Weights of a small transformer language model.
Size: width 128, 1.15M parameters.
Training: a variant of Muon for these matrices, 88M tokens.
Each number is 50 + 10 x the weight over its row's rms, rounded and kept within 0 to 99. Layers, rows and columns count from 0. The size before them is the row's rms in percent of the matrix's.

# k: layer 3 attention key, 128x128, rms 0.0962, rows 117-127, columns 0-127
# q: layer 3 attention query, 128x128, rms 0.0995, rows 118-127, columns 0-127
# v: layer 3 attention value, 128x128, rms 0.0593, rows 64-80, columns 0-127
# o: layer 3 attention output (transposed), 128x128, rms 0.0727, rows 64-79, columns 0-127
k117 110:69 66 34 58 40 33 41 59 38 68 58 69 54 48 60 49 57 39 53 53 35 69 58 62 44 39 48 42 54 54 63 38 48 60 45 54 50 41 46 56 61 48 51 68 30 42 59 64 37 42 34 38 43 58 46 40 40 42 60 45 38 47 55 47 56 37 54 44 41 50 37 38 58 52 59 60 52 66 52 46 43 54 38 48 67 51 36 38 58 47 58 67 32 45 42 63 56 57 51 46 45 55 52 62 26 49 60 49 50 43 57 66 39 68 47 49 55 38 43 58 53 51 36 48 65 41 38 65
q118 110:63 34 59 46 57 52 61 60 46 50 38 42 52 43 58 36 56 64 35 44 80 48 58 56 49 53 47 41 40 47 39 44 40 36 59 23 47 51 41 46 45 44 59 49 40 57 39 59 51 44 64 47 70 55 64 60 47 32 48 46 30 57 52 54 58 46 26 46 58 57 46 57 54 53 40 45 30 42 43 36 34 50 59 69 49 56 40 47 69 60 59 47 45 42 51 47 43 47 68 56 53 58 58 49 44 59 60 60 53 43 54 47 54 80 33 43 52 51 53 50 46 65 63 41 47 56 47 57
k118 105:49 56 50 50 55 49 66 54 51 54 44 43 62 50 41 53 59 46 48 31 77 39 48 59 51 55 51 43 71 29 41 55 37 50 61 53 38 60 52 56 48 38 40 51 49 32 52 35 69 70 37 57 31 69 54 49 48 26 46 40 56 43 41 47 52 62 60 66 54 34 47 63 52 51 45 78 45 48 55 60 60 48 48 53 46 45 58 38 39 54 42 53 43 49 46 41 46 55 61 57 61 46 59 59 64 57 50 40 50 39 50 48 65 35 35 45 65 43 46 59 55 66 43 42 36 42 33 38
q119 108:55 63 54 60 34 51 37 51 61 40 67 55 51 48 56 49 56 46 50 31 52 21 52 46 54 56 30 34 42 44 55 72 51 65 54 55 66 42 58 60 49 48 60 28 52 58 54 35 48 42 67 46 47 61 52 42 51 57 36 44 39 44 51 56 68 45 54 46 52 56 45 43 45 59 59 54 60 49 44 49 63 47 36 42 49 58 48 49 59 37 47 68 48 42 36 45 60 44 60 39 37 47 52 58 41 61 49 31 31 56 74 44 65 32 59 60 60 52 28 61 38 50 55 46 55 54 36 56
k119 105:68 55 47 61 53 51 42 42 68 46 50 47 48 51 66 69 59 57 24 49 40 41 29 41 44 50 34 43 54 43 42 44 59 47 47 27 52 46 58 38 59 67 53 37 52 45 53 56 55 44 42 67 68 62 47 48 66 49 56 42 55 38 52 31 43 50 57 50 38 46 59 43 64 61 47 41 55 54 60 34 55 55 29 45 37 53 34 46 37 59 67 59 57 65 50 42 56 50 38 38 57 38 42 46 47 54 51 43 44 55 43 45 55 61 68 46 63 63 44 39 63 46 52 60 60 53 37 70
q120 107:56 63 66 49 68 52 65 44 45 46 51 62 57 44 67 46 39 42 46 50 62 56 33 56 54 63 61 56 52 48 44 62 53 62 51 50 52 52 46 62 47 44 56 32 43 51 29 53 48 36 60 59 42 47 55 38 53 38 54 50 51 52 52 50 50 45 40 58 49 62 52 43 39 44 27 45 59 76 42 48 66 45 48 68 26 63 42 43 42 35 61 38 64 40 33 47 51 61 49 35 65 50 52 51 48 48 39 49 83 40 48 59 46 47 26 54 40 42 61 56 42 48 42 47 41 50 66 55
k120 105:71 33 49 59 78 35 48 44 44 37 62 56 67 50 48 44 35 62 26 30 46 60 43 75 40 62 46 45 49 51 60 58 39 50 31 53 42 64 56 50 62 36 53 44 51 45 46 39 45 39 53 62 49 40 49 49 49 45 49 54 58 62 45 48 41 64 37 53 58 48 53 53 55 41 62 62 46 30 52 65 51 55 58 47 32 39 48 51 57 49 59 47 49 65 38 41 33 51 51 46 57 61 54 52 49 66 46 65 39 52 43 39 43 55 29 55 61 47 39 57 55 55 58 59 63 63 56 36
q121 103:46 43 53 60 62 51 54 56 44 57 56 50 53 51 55 41 59 51 57 48 44 51 62 57 54 52 37 48 36 77 41 49 50 50 34 39 53 50 46 44 50 42 35 34 55 43 38 55 68 41 41 89 45 50 74 66 45 46 51 51 68 49 63 33 47 39 64 33 71 44 53 44 37 48 45 61 59 25 56 53 53 34 45 35 46 44 56 53 45 47 59 51 49 50 45 38 53 60 37 47 62 57 49 55 49 48 22 53 50 45 46 59 39 47 47 47 54 65 47 65 34 56 58 54 59 46 61 59
k121 101:23 60 53 52 57 56 51 50 42 66 53 43 81 64 66 48 41 38 57 43 60 53 48 72 53 50 38 56 51 53 41 40 29 51 43 43 28 43 47 57 55 41 57 55 49 61 56 62 35 44 46 63 51 35 75 36 60 60 39 56 52 38 56 41 49 41 61 42 54 56 51 37 50 62 56 56 49 59 45 60 47 39 49 41 37 38 45 64 59 48 49 40 56 45 48 50 46 47 51 42 67 34 55 54 51 59 53 47 54 40 49 77 34 50 42 27 49 52 55 44 58 52 57 63 50 36 57 63
q122 112:50 67 50 60 54 73 43 51 52 64 55 57 59 50 59 39 60 28 54 51 52 40 52 53 53 43 52 43 59 64 48 48 50 58 53 47 56 54 48 51 51 60 34 40 49 31 47 52 54 63 39 39 44 37 46 44 42 51 84 46 52 54 50 48 52 41 55 48 51 44 67 56 45 49 58 51 54 56 42 49 39 41 54 37 63 58 57 34 34 42 77 58 48 54 51 35 39 47 58 53 47 30 44 49 31 42 41 65 66 43 54 57 60 66 63 48 45 33 48 52 51 58 56 20 60 28 61 42
k122 109:43 42 46 38 72 46 49 35 74 53 61 53 61 56 60 46 56 41 51 38 44 47 60 33 61 30 46 58 62 68 46 38 41 40 57 56 62 61 56 48 64 50 40 39 37 46 38 72 49 42 50 50 52 65 61 41 46 54 62 58 63 58 51 46 38 56 51 31 48 42 64 55 49 42 63 44 55 55 51 43 56 40 58 45 37 48 49 51 41 55 17 50 40 45 57 56 41 45 50 42 38 55 49 47 39 61 49 57 54 34 57 54 51 60 33 73 43 52 47 70 57 42 61 50 29 47 58 49
q123 104:60 56 39 48 47 23 35 54 40 47 48 50 62 49 45 60 33 49 52 60 62 53 55 53 44 24 66 52 59 52 61 48 38 56 32 63 56 42 47 48 59 61 48 54 48 35 49 39 52 58 50 32 66 58 68 40 43 59 61 63 40 36 63 38 49 29 46 56 36 39 54 24 41 49 39 38 48 53 51 47 64 58 44 45 65 56 63 55 57 46 49 51 48 46 39 68 54 56 50 39 52 56 49 50 43 42 72 46 47 50 57 49 48 55 52 49 63 45 52 34 62 76 40 71 51 59 53 49
k123 107:58 58 41 42 48 56 38 45 55 57 51 54 43 49 54 47 60 81 58 59 55 52 64 45 32 57 38 52 46 55 37 41 58 34 31 63 37 42 66 63 49 45 66 53 52 54 71 60 36 34 46 22 53 57 40 57 44 50 51 44 47 43 47 45 37 33 54 36 46 54 54 57 71 55 61 55 47 35 50 40 49 67 51 57 53 42 45 62 44 62 43 49 47 34 47 63 58 42 40 62 44 62 50 60 56 44 43 54 47 61 64 35 49 43 66 60 53 50 49 37 62 66 27 43 47 51 52 49
q124 110:31 56 50 46 49 58 38 34 49 59 36 41 40 37 52 58 55 52 51 33 50 59 32 62 61 47 59 59 53 50 43 61 54 49 43 59 43 59 51 57 48 49 40 45 44 50 56 41 63 40 54 37 71 45 43 42 34 53 55 63 61 46 24 52 63 48 57 50 40 47 65 42 56 47 52 54 34 36 68 45 64 56 43 59 47 48 53 22 38 52 38 42 65 27 42 73 60 48 52 45 51 64 54 44 54 69 49 51 43 52 44 49 54 52 53 51 78 61 45 62 60 58 53 37 52 57 54 65
k124 114:53 42 52 56 54 66 46 70 52 48 48 57 47 62 47 44 35 44 38 49 72 56 40 44 55 43 59 56 43 22 52 47 51 40 49 52 60 38 44 73 49 35 33 47 42 42 55 37 44 39 51 56 82 53 51 41 44 68 51 71 46 43 47 50 46 48 28 45 55 61 45 29 47 34 52 48 45 55 43 39 55 66 43 54 62 50 55 42 48 60 35 57 52 61 59 56 60 46 53 60 61 46 57 44 69 54 50 56 30 56 59 36 71 47 62 33 49 51 42 56 55 57 45 41 47 45 49 52
q125 116:34 35 55 56 52 51 43 53 45 68 26 49 62 49 42 35 68 45 47 63 29 61 34 53 50 53 61 60 58 42 46 70 52 52 67 65 43 47 40 67 40 42 51 45 43 55 54 51 56 41 52 48 27 63 45 51 58 36 54 42 61 38 56 41 58 52 45 54 68 41 68 48 49 29 37 59 36 58 60 61 53 44 54 46 49 57 53 47 68 42 40 55 28 58 48 45 57 57 42 38 64 36 42 46 55 60 51 58 57 39 34 53 33 61 43 57 61 65 47 55 45 50 53 62 52 50 58 49
k125 113:29 45 62 48 67 55 56 58 41 51 61 31 60 54 34 27 39 62 58 71 38 56 55 73 45 41 52 40 50 44 51 40 44 44 55 41 45 56 38 37 39 53 56 33 45 60 61 58 56 50 65 49 66 47 66 48 42 42 48 69 37 52 45 47 46 56 25 60 66 54 60 48 54 44 25 47 52 61 60 51 43 55 55 64 43 44 55 50 63 48 48 52 48 52 53 35 45 29 45 62 61 61 58 77 47 52 53 38 44 46 56 48 49 47 37 49 42 66 53 50 46 41 58 50 51 53 39 50
q126 109:49 49 39 28 79 48 42 44 47 55 61 71 60 48 36 35 64 43 42 30 38 60 33 29 51 56 47 54 47 54 64 50 50 51 54 66 72 57 46 48 48 48 63 41 50 55 24 44 60 47 45 60 42 53 45 54 59 64 55 43 53 56 46 62 61 50 47 31 58 47 42 57 63 28 58 51 41 41 40 36 57 40 55 53 56 37 41 43 46 59 53 48 54 60 41 47 42 49 61 37 46 48 49 67 69 52 48 54 58 45 52 63 61 51 37 46 55 45 56 45 49 40 61 47 70 43 40 64
k126 108:62 40 68 40 58 36 53 34 57 40 39 63 73 61 44 63 44 49 48 42 54 62 43 42 57 57 51 55 46 59 50 49 41 59 56 54 45 60 33 63 40 60 33 38 53 47 55 39 61 35 46 60 71 48 62 51 41 42 47 42 59 39 49 52 43 53 52 65 40 55 53 49 62 47 47 42 40 66 50 57 44 40 57 54 53 57 42 42 51 57 65 56 45 37 64 40 35 52 55 62 42 56 45 67 47 49 61 28 54 60 44 39 37 70 35 26 49 45 41 29 61 57 57 51 49 31 63 55
q127 106:52 30 43 49 55 43 55 56 36 58 41 50 52 48 44 62 59 35 61 47 52 39 33 58 44 78 58 62 57 53 40 46 46 56 48 51 55 48 41 34 51 42 47 49 39 62 53 30 63 52 57 50 65 51 51 65 30 54 29 50 49 52 36 38 43 49 44 55 48 66 61 43 51 62 61 73 50 40 36 50 64 59 53 52 40 73 62 55 60 47 45 33 38 69 48 38 45 42 50 52 40 54 47 53 62 55 53 43 39 34 64 46 55 48 56 44 70 49 48 40 39 52 58 53 50 54 39 22
k127 102:43 48 57 52 51 51 48 56 42 51 46 26 54 48 49 69 50 44 49 44 59 37 48 33 45 54 45 53 64 41 38 59 50 29 67 57 59 59 58 45 58 48 49 49 39 48 61 37 71 46 38 32 57 32 62 75 51 70 60 51 45 38 44 46 60 35 57 65 45 57 59 62 44 58 46 65 57 52 45 46 44 64 56 60 41 44 58 46 64 42 50 37 48 45 39 37 52 53 38 45 26 47 46 61 61 57 44 59 41 50 47 59 58 57 50 31 45 66 47 37 51 33 58 37 67 34 40 55
v64 091:48 59 30 52 43 37 38 57 58 49 54 62 55 51 60 66 63 42 38 69 48 48 51 60 44 46 61 52 61 36 55 68 47 37 53 66 78 27 52 46 43 42 57 64 54 43 32 62 49 45 59 64 45 51 48 45 42 51 40 66 49 54 54 41 67 46 32 60 34 48 43 50 46 53 55 60 67 42 49 70 29 36 53 57 49 43 53 58 47 55 43 56 47 48 45 63 65 45 47 55 52 38 62 54 45 31 73 47 49 49 41 36 48 54 54 63 61 43 56 56 55 47 39 49 40 54 40 34
o64 093:51 46 47 48 63 46 51 49 35 53 47 47 51 56 33 53 47 52 46 31 44 51 47 35 49 55 61 50 53 61 55 35 62 63 62 30 44 72 55 39 57 50 34 43 36 64 58 52 38 62 63 54 56 52 40 47 65 56 62 34 44 36 43 54 34 56 57 54 74 62 46 39 57 53 45 24 25 56 50 60 65 56 42 39 61 61 48 42 52 62 45 36 57 44 59 37 24 49 66 50 52 66 48 37 52 61 42 48 46 56 57 62 56 52 52 44 36 56 42 40 54 49 54 61 69 46 49 52
v65 110:31 39 49 49 60 65 57 57 54 51 50 59 35 45 39 62 27 57 43 43 53 40 37 55 54 57 39 53 62 38 48 72 53 43 47 54 46 41 41 33 57 48 53 42 53 52 62 67 36 50 73 55 53 51 51 54 62 37 59 60 61 53 56 56 47 36 53 46 58 65 52 52 42 43 52 59 58 54 44 40 70 39 51 50 36 59 69 39 61 49 40 52 45 27 62 26 54 47 41 63 63 33 45 60 39 57 51 51 50 43 66 61 42 38 47 45 55 62 45 51 55 33 60 42 31 55 32 52
o65 113:44 29 51 31 42 39 42 27 56 49 51 55 57 55 57 52 57 47 73 57 58 64 58 43 44 42 60 49 38 65 55 45 42 57 44 46 60 46 64 51 42 39 46 44 55 55 42 29 60 57 40 44 61 42 60 45 44 45 45 48 60 53 50 53 54 53 60 57 36 36 49 35 53 64 40 44 40 46 61 60 35 53 46 51 65 33 51 66 47 42 44 45 56 60 50 72 45 49 41 46 39 53 52 38 57 48 46 44 59 81 45 59 58 74 60 50 44 36 63 31 54 60 33 50 64 37 55 62
v66 094:41 41 56 58 61 41 60 54 67 46 28 53 45 55 47 53 56 52 66 76 49 46 52 54 48 46 37 57 32 41 42 57 54 47 45 42 44 56 41 49 42 75 39 57 51 46 62 47 46 50 31 48 45 51 58 44 44 46 56 39 58 43 56 43 43 49 58 62 41 63 28 61 52 53 59 47 34 48 61 62 59 61 63 27 52 42 54 61 48 49 70 35 53 47 54 73 49 29 46 53 53 59 45 41 50 35 50 43 50 29 46 46 61 65 38 57 46 40 67 53 44 37 34 52 56 36 56 63
o66 089:63 51 49 46 41 63 39 61 52 54 65 52 48 53 45 50 42 38 52 61 38 40 51 47 55 56 71 49 65 57 52 47 45 42 34 56 57 47 58 50 55 49 40 42 32 51 57 62 72 36 37 56 63 57 41 71 57 47 53 64 27 52 49 55 48 52 49 44 45 41 62 41 46 38 48 53 62 54 21 58 40 38 34 72 46 67 43 41 55 39 54 60 50 51 49 36 50 47 55 41 45 40 62 60 51 57 57 37 45 49 44 33 47 61 59 34 51 75 45 53 54 49 52 50 38 78 41 50
v67 100:74 39 44 69 53 34 41 45 59 56 40 64 63 71 48 60 62 46 34 54 56 44 45 41 50 56 61 61 60 49 40 62 64 53 51 57 50 36 48 52 41 51 43 52 55 53 48 60 58 48 57 38 45 33 40 33 65 56 63 53 50 50 56 51 37 23 47 55 51 42 59 58 73 48 64 58 35 50 44 61 57 25 49 39 57 41 47 58 37 47 45 51 50 46 45 38 52 43 33 44 50 52 64 41 42 37 67 50 47 44 66 48 43 35 55 31 51 57 69 43 53 30 54 49 45 49 49 55
o67 101:47 40 47 34 59 65 26 55 34 45 49 42 56 36 41 52 62 45 58 45 43 59 49 48 40 63 58 53 44 62 52 49 39 32 66 49 48 57 53 45 68 48 58 70 42 55 38 51 56 62 43 51 49 67 37 44 45 49 52 52 39 36 58 51 48 61 68 56 64 61 35 38 29 34 50 44 61 52 56 48 50 61 42 56 44 49 64 49 59 57 42 47 60 46 51 58 55 64 59 56 56 38 56 43 70 52 31 52 52 58 44 56 52 61 54 52 50 38 32 27 62 54 49 30 74 38 37 54
v68 107:67 41 42 34 63 52 53 58 45 63 50 41 44 60 44 50 62 59 45 44 53 56 56 39 44 47 55 51 57 60 62 43 47 30 40 57 30 41 41 70 53 71 44 52 58 52 48 64 57 78 51 62 60 65 65 60 47 62 38 39 54 34 54 43 44 51 62 27 42 39 47 48 50 60 36 30 53 50 45 57 60 67 39 46 55 51 42 45 41 53 48 59 43 58 41 58 66 29 33 57 49 57 42 63 51 50 53 38 39 58 40 44 56 48 39 54 69 44 49 50 42 52 43 44 63 52 30 43
o68 104:38 67 67 69 26 65 53 56 57 36 69 41 61 45 48 52 52 46 55 61 52 60 30 73 52 45 58 49 44 38 38 46 44 63 66 38 63 52 49 31 60 50 42 44 34 56 68 30 53 43 53 40 34 52 44 52 53 43 48 66 56 49 48 55 45 47 42 60 57 53 62 60 51 27 43 68 58 37 40 56 49 38 62 43 52 36 47 46 48 47 46 32 59 47 57 41 49 60 57 52 53 40 54 49 56 44 40 41 54 47 60 37 53 40 56 52 45 55 53 50 44 40 50 60 41 51 70 75
v69 104:53 47 40 53 53 45 58 31 43 46 46 60 56 52 72 70 70 53 30 46 67 61 49 47 36 52 50 55 45 59 52 53 60 49 60 46 56 48 31 48 60 59 68 55 59 52 49 20 49 51 47 54 48 54 44 27 47 47 54 50 33 29 52 42 55 52 55 61 55 50 21 53 44 52 52 42 43 55 53 40 55 48 53 57 54 37 49 44 47 48 65 68 55 58 37 39 46 26 48 58 48 42 45 63 38 44 45 61 62 41 65 51 59 42 74 44 38 62 59 42 51 42 54 60 44 47 45 34
o69 113:50 51 57 45 42 48 53 71 66 63 40 42 49 48 28 40 37 60 71 37 36 61 48 28 70 40 46 54 43 40 48 62 32 51 66 71 51 48 63 37 41 57 34 42 55 45 45 54 60 43 50 52 43 47 48 50 57 54 50 60 45 57 38 53 51 56 43 45 61 64 53 44 57 50 44 45 59 44 58 59 42 43 45 54 49 71 50 57 46 53 32 47 42 38 64 62 68 60 54 46 49 54 58 44 60 35 55 68 42 69 42 69 43 60 37 48 49 38 32 44 50 48 36 36 64 60 44 46
v70 110:49 30 27 62 43 65 60 52 60 61 59 50 33 64 54 59 23 56 56 60 48 53 64 49 58 58 68 52 33 33 64 41 62 46 54 43 51 70 40 50 54 61 51 48 63 49 64 53 42 42 26 44 32 44 51 60 36 48 45 54 55 71 50 57 39 62 55 55 39 62 67 44 43 39 55 47 57 42 45 53 46 44 48 34 55 58 45 52 46 54 58 37 54 51 40 54 57 67 40 50 49 52 53 54 37 67 63 39 45 55 44 42 63 47 48 51 35 53 29 47 57 45 42 50 50 65 44 39
o70 115:28 73 45 47 49 37 35 44 45 52 33 48 57 49 45 32 77 32 43 51 62 57 50 58 46 43 50 48 65 53 50 44 50 44 39 46 47 43 40 58 48 46 46 53 39 52 56 67 68 53 76 55 66 50 44 61 55 58 54 47 34 33 43 40 57 44 37 56 43 38 46 74 66 60 47 52 44 51 57 50 53 46 43 78 53 30 49 50 53 40 48 42 56 64 54 46 48 45 49 39 58 46 62 51 48 43 44 61 40 45 72 46 42 63 56 41 69 38 58 51 49 51 56 59 43 38 53 62
v71 102:50 64 61 44 36 42 44 46 62 52 60 42 46 52 31 45 55 47 45 68 59 56 33 60 47 61 39 38 59 52 54 45 42 40 54 62 68 32 53 56 58 38 56 31 40 55 46 49 55 41 63 44 65 50 33 50 41 43 41 54 48 49 52 58 57 48 67 53 56 55 43 57 51 57 42 38 76 61 55 52 19 40 63 54 42 27 50 48 51 43 43 62 51 43 51 62 41 36 56 37 62 56 37 49 46 49 43 39 58 36 40 55 57 59 60 64 60 31 45 53 50 40 36 56 61 67 61 46
o71 108:56 53 44 53 57 47 58 47 24 44 51 78 51 45 46 47 30 46 54 34 53 43 62 58 60 56 66 56 37 62 49 57 64 70 52 37 40 60 68 41 43 46 45 51 54 47 48 58 33 52 39 57 43 52 63 44 57 48 54 35 51 68 45 49 32 52 42 41 43 47 42 38 48 49 51 51 37 50 56 57 86 69 47 43 51 56 51 52 51 63 52 31 49 54 52 42 57 56 41 40 41 54 43 58 41 45 71 48 53 53 43 49 35 36 49 53 36 75 53 61 55 58 56 53 39 42 41 42
v72 095:64 49 59 45 49 37 38 50 62 52 55 52 41 52 50 43 33 41 48 43 38 56 46 59 75 44 67 48 56 50 32 53 52 57 41 41 48 33 40 63 53 61 42 28 59 60 51 54 63 60 54 60 55 45 58 48 66 42 54 52 62 53 62 66 42 54 51 56 45 50 60 39 48 48 38 58 53 50 55 44 50 48 50 22 69 70 56 53 54 33 38 46 46 63 41 58 58 45 47 51 42 36 44 52 76 31 46 56 50 47 55 51 28 38 30 35 47 41 43 53 54 64 53 58 40 70 42 48
o72 093:51 46 39 48 45 67 36 56 35 55 54 57 50 39 53 62 68 77 43 60 71 46 46 49 35 37 55 42 42 57 57 42 63 38 36 62 41 54 60 41 55 44 54 50 44 43 55 35 52 52 59 28 64 60 59 41 43 40 46 42 61 59 50 41 61 54 47 50 41 46 45 62 46 34 64 53 65 39 33 58 54 43 47 51 53 44 35 40 46 70 64 40 42 40 59 51 55 53 35 58 72 59 44 43 42 56 46 45 47 42 57 42 55 63 67 65 53 38 57 34 49 43 56 53 59 31 67 57
v73 107:48 47 53 56 58 59 66 49 53 51 65 38 47 52 63 59 38 43 53 53 60 42 53 49 54 48 42 54 28 49 58 45 53 42 56 45 32 44 56 27 57 41 53 60 66 39 43 61 52 48 46 33 55 62 43 33 40 56 45 59 39 47 29 38 40 46 68 58 30 51 51 45 68 54 49 55 58 26 49 65 56 22 52 70 47 62 50 52 49 39 70 42 60 39 46 50 35 42 44 42 61 64 66 58 56 51 34 49 41 43 58 50 46 61 43 41 40 64 53 51 55 45 65 50 56 64 62 56
o73 107:52 55 48 37 38 45 54 41 50 45 30 54 50 55 46 33 65 34 49 43 36 62 38 51 40 55 42 72 65 44 51 49 34 59 31 50 50 51 42 56 57 55 47 53 31 50 57 40 51 63 52 74 52 46 50 68 57 54 58 50 37 68 66 62 53 48 53 46 53 51 56 55 39 51 63 61 50 59 59 37 18 61 46 49 53 57 56 55 55 53 31 58 40 66 44 48 49 64 55 57 41 35 48 48 42 52 64 46 58 64 55 45 59 60 52 47 61 51 45 60 46 34 52 31 52 27 33 53
v74 093:44 61 30 50 47 42 47 53 58 42 44 50 62 55 45 59 44 44 46 49 46 61 53 37 42 50 42 43 47 45 54 68 40 48 61 63 49 49 40 43 54 47 57 71 52 57 53 55 45 48 40 51 51 67 50 69 44 65 58 53 47 48 44 55 50 51 42 51 39 38 52 74 54 39 38 51 35 47 31 43 58 55 40 39 51 32 57 37 48 45 35 58 49 59 68 63 72 45 50 59 57 49 46 50 38 23 56 56 56 79 36 37 49 59 45 48 36 58 43 45 43 57 28 59 73 34 53 43
o74 095:52 40 67 59 52 57 48 62 61 60 46 51 54 58 34 47 56 53 55 45 46 31 39 48 51 56 62 52 37 58 32 42 52 49 59 37 67 50 47 57 56 56 46 43 48 65 40 47 57 40 56 42 47 53 54 37 67 51 45 48 58 37 37 44 66 45 52 63 47 59 41 33 55 51 45 42 50 48 56 72 52 47 61 61 51 65 41 46 53 53 52 52 63 56 49 32 27 51 60 40 32 72 62 56 66 56 49 45 33 36 52 66 41 31 35 57 56 39 53 59 61 34 41 46 24 66 39 55
v75 099:44 55 51 63 38 46 53 36 65 52 41 63 59 61 32 51 43 70 43 44 45 42 49 56 46 48 58 44 61 46 48 49 60 54 49 53 49 57 35 62 52 69 58 53 44 64 54 35 45 58 53 38 57 26 40 44 48 54 49 35 65 42 68 57 47 54 54 65 34 39 51 56 31 58 48 46 59 58 70 33 41 49 52 34 52 59 32 53 41 47 27 57 38 53 54 65 54 54 65 52 42 45 38 27 47 65 45 35 62 53 54 26 46 52 50 52 62 56 47 53 41 31 60 45 50 49 60 51
o75 101:54 54 42 32 59 48 34 58 40 61 47 57 51 37 47 41 57 60 49 47 60 70 65 64 50 61 49 37 46 49 50 35 45 45 66 63 56 61 66 42 42 42 64 45 70 42 47 68 50 39 37 48 58 72 59 45 55 32 60 56 39 46 34 36 41 50 58 52 48 51 48 56 60 53 50 46 48 44 46 73 55 30 53 57 51 33 47 40 41 44 54 34 57 51 42 44 60 46 50 50 51 45 57 61 66 45 55 53 40 31 46 58 39 39 56 50 43 55 65 25 65 67 39 57 42 37 56 52
v76 093:40 49 47 44 44 34 38 43 56 39 59 49 73 36 44 54 47 50 33 39 47 47 65 53 53 44 45 61 50 49 42 56 63 59 56 57 59 38 40 58 54 36 42 45 50 56 59 70 49 45 50 53 47 61 51 70 51 41 55 61 46 45 64 55 53 45 42 59 50 48 55 64 54 37 50 46 67 41 69 53 71 36 62 47 34 46 48 57 38 67 45 37 64 52 64 52 55 48 51 56 40 70 40 44 61 37 52 55 55 61 52 69 28 34 65 42 28 36 48 62 48 52 55 27 52 57 53 45
o76 091:55 43 67 58 53 55 56 48 60 50 47 56 42 55 35 40 64 60 56 60 66 52 43 36 43 53 50 32 27 66 46 55 54 45 45 41 59 55 52 40 61 62 61 50 56 45 27 48 46 65 57 45 66 52 61 31 53 56 66 38 53 46 35 37 51 60 40 55 51 46 45 33 45 65 62 63 52 49 41 37 54 57 39 36 52 65 29 46 68 52 41 59 54 40 60 48 32 47 47 30 64 32 62 47 56 59 43 45 54 45 41 41 54 59 45 56 66 54 51 29 51 65 45 58 55 39 47 50
v77 111:51 61 53 58 62 49 45 50 27 44 56 46 47 42 44 49 47 61 41 49 44 65 33 35 28 64 45 50 46 38 42 36 54 57 49 35 36 68 31 50 48 42 50 53 59 58 51 49 45 52 37 43 44 59 59 48 54 56 58 66 59 61 44 41 67 58 57 48 53 48 36 50 65 39 57 50 57 47 30 37 50 60 61 52 57 48 62 66 45 56 23 65 46 71 66 54 37 52 43 36 67 51 57 38 53 51 48 57 54 49 54 48 61 37 69 46 46 60 26 51 62 40 43 62 55 56 60 40
o77 117:58 58 29 50 50 41 49 42 68 44 44 48 47 58 66 40 56 44 47 39 43 33 43 56 76 50 55 46 47 48 68 65 37 61 54 73 61 39 70 68 59 45 57 59 49 52 45 41 58 36 52 55 42 52 42 49 38 47 59 47 43 46 46 50 44 34 46 42 52 54 36 33 49 49 50 46 51 50 64 47 57 46 60 68 46 57 32 42 50 54 54 42 59 51 51 53 77 47 39 39 43 53 50 46 44 43 49 70 38 65 58 59 51 40 28 68 74 34 55 52 51 52 52 35 38 40 51 55
v78 111:50 43 64 58 58 62 60 50 49 59 46 50 40 67 51 55 52 56 44 27 68 48 35 45 26 46 62 34 41 55 61 56 65 33 54 60 44 56 51 50 60 53 53 51 43 60 47 46 26 45 43 58 67 42 47 65 67 56 59 44 33 58 47 35 35 46 51 57 68 55 37 48 42 49 52 53 50 55 45 45 52 54 56 50 40 55 75 47 28 35 51 39 42 66 54 57 47 53 54 61 41 35 39 46 43 62 67 69 63 50 54 37 60 43 54 45 52 44 49 29 47 37 48 55 57 48 46 60
o78 110:46 52 27 51 45 41 39 48 49 62 53 32 69 35 49 40 54 62 57 64 42 62 62 51 66 53 40 48 42 44 42 62 34 57 59 43 60 54 46 55 40 47 61 54 58 50 66 49 84 41 42 59 54 47 52 32 46 50 53 53 54 47 46 53 74 58 48 52 47 45 51 41 61 47 37 42 65 53 52 69 51 53 37 58 55 46 43 51 55 46 52 57 53 52 52 43 63 51 41 49 45 41 64 44 30 33 43 44 53 60 54 77 22 54 41 47 31 42 43 58 57 58 45 42 42 50 66 38
v79 095:31 36 22 45 47 49 40 39 36 51 59 45 33 43 37 57 69 45 42 46 45 52 52 58 54 59 54 52 48 44 54 59 42 63 68 54 52 43 42 73 41 54 60 40 65 44 46 52 66 68 58 37 42 66 46 42 34 53 40 60 37 58 53 49 50 48 51 47 39 50 60 66 53 43 32 52 56 54 42 50 56 37 43 51 53 64 54 55 64 50 47 48 64 43 49 40 59 40 66 54 76 51 37 45 38 49 24 54 53 47 46 57 37 55 50 51 49 59 55 60 54 50 65 41 43 45 49 23
o79 098:53 49 74 43 51 24 43 56 48 41 33 58 64 65 48 51 45 55 46 44 56 58 56 43 45 41 49 53 30 53 48 45 53 48 44 57 59 52 50 37 60 57 46 57 31 50 51 39 43 55 59 57 47 58 58 43 57 45 51 45 46 41 37 54 46 47 59 33 62 50 39 42 51 72 61 51 49 35 55 60 37 49 45 42 68 45 41 48 34 55 39 52 49 47 67 52 49 70 54 52 41 58 40 63 61 39 67 56 57 66 53 38 57 36 46 69 54 36 61 26 38 32 47 63 72 54 36 55
v80 104:63 32 52 55 42 42 64 32 61 47 46 52 65 37 41 45 38 61 43 53 46 53 58 57 52 57 39 56 60 52 38 37 41 58 60 61 54 61 49 54 42 36 50 35 39 50 58 47 37 64 41 44 65 59 65 61 69 47 55 68 65 60 49 55 41 47 43 55 60 46 61 49 61 39 30 40 49 52 56 53 52 44 40 55 40 54 55 42 43 65 67 46 46 53 52 65 29 54 15 46 47 54 50 44 47 70 52 49 43 57 44 63 74 48 41 55 45 48 50 45 57 37 29 44 36 50 54 47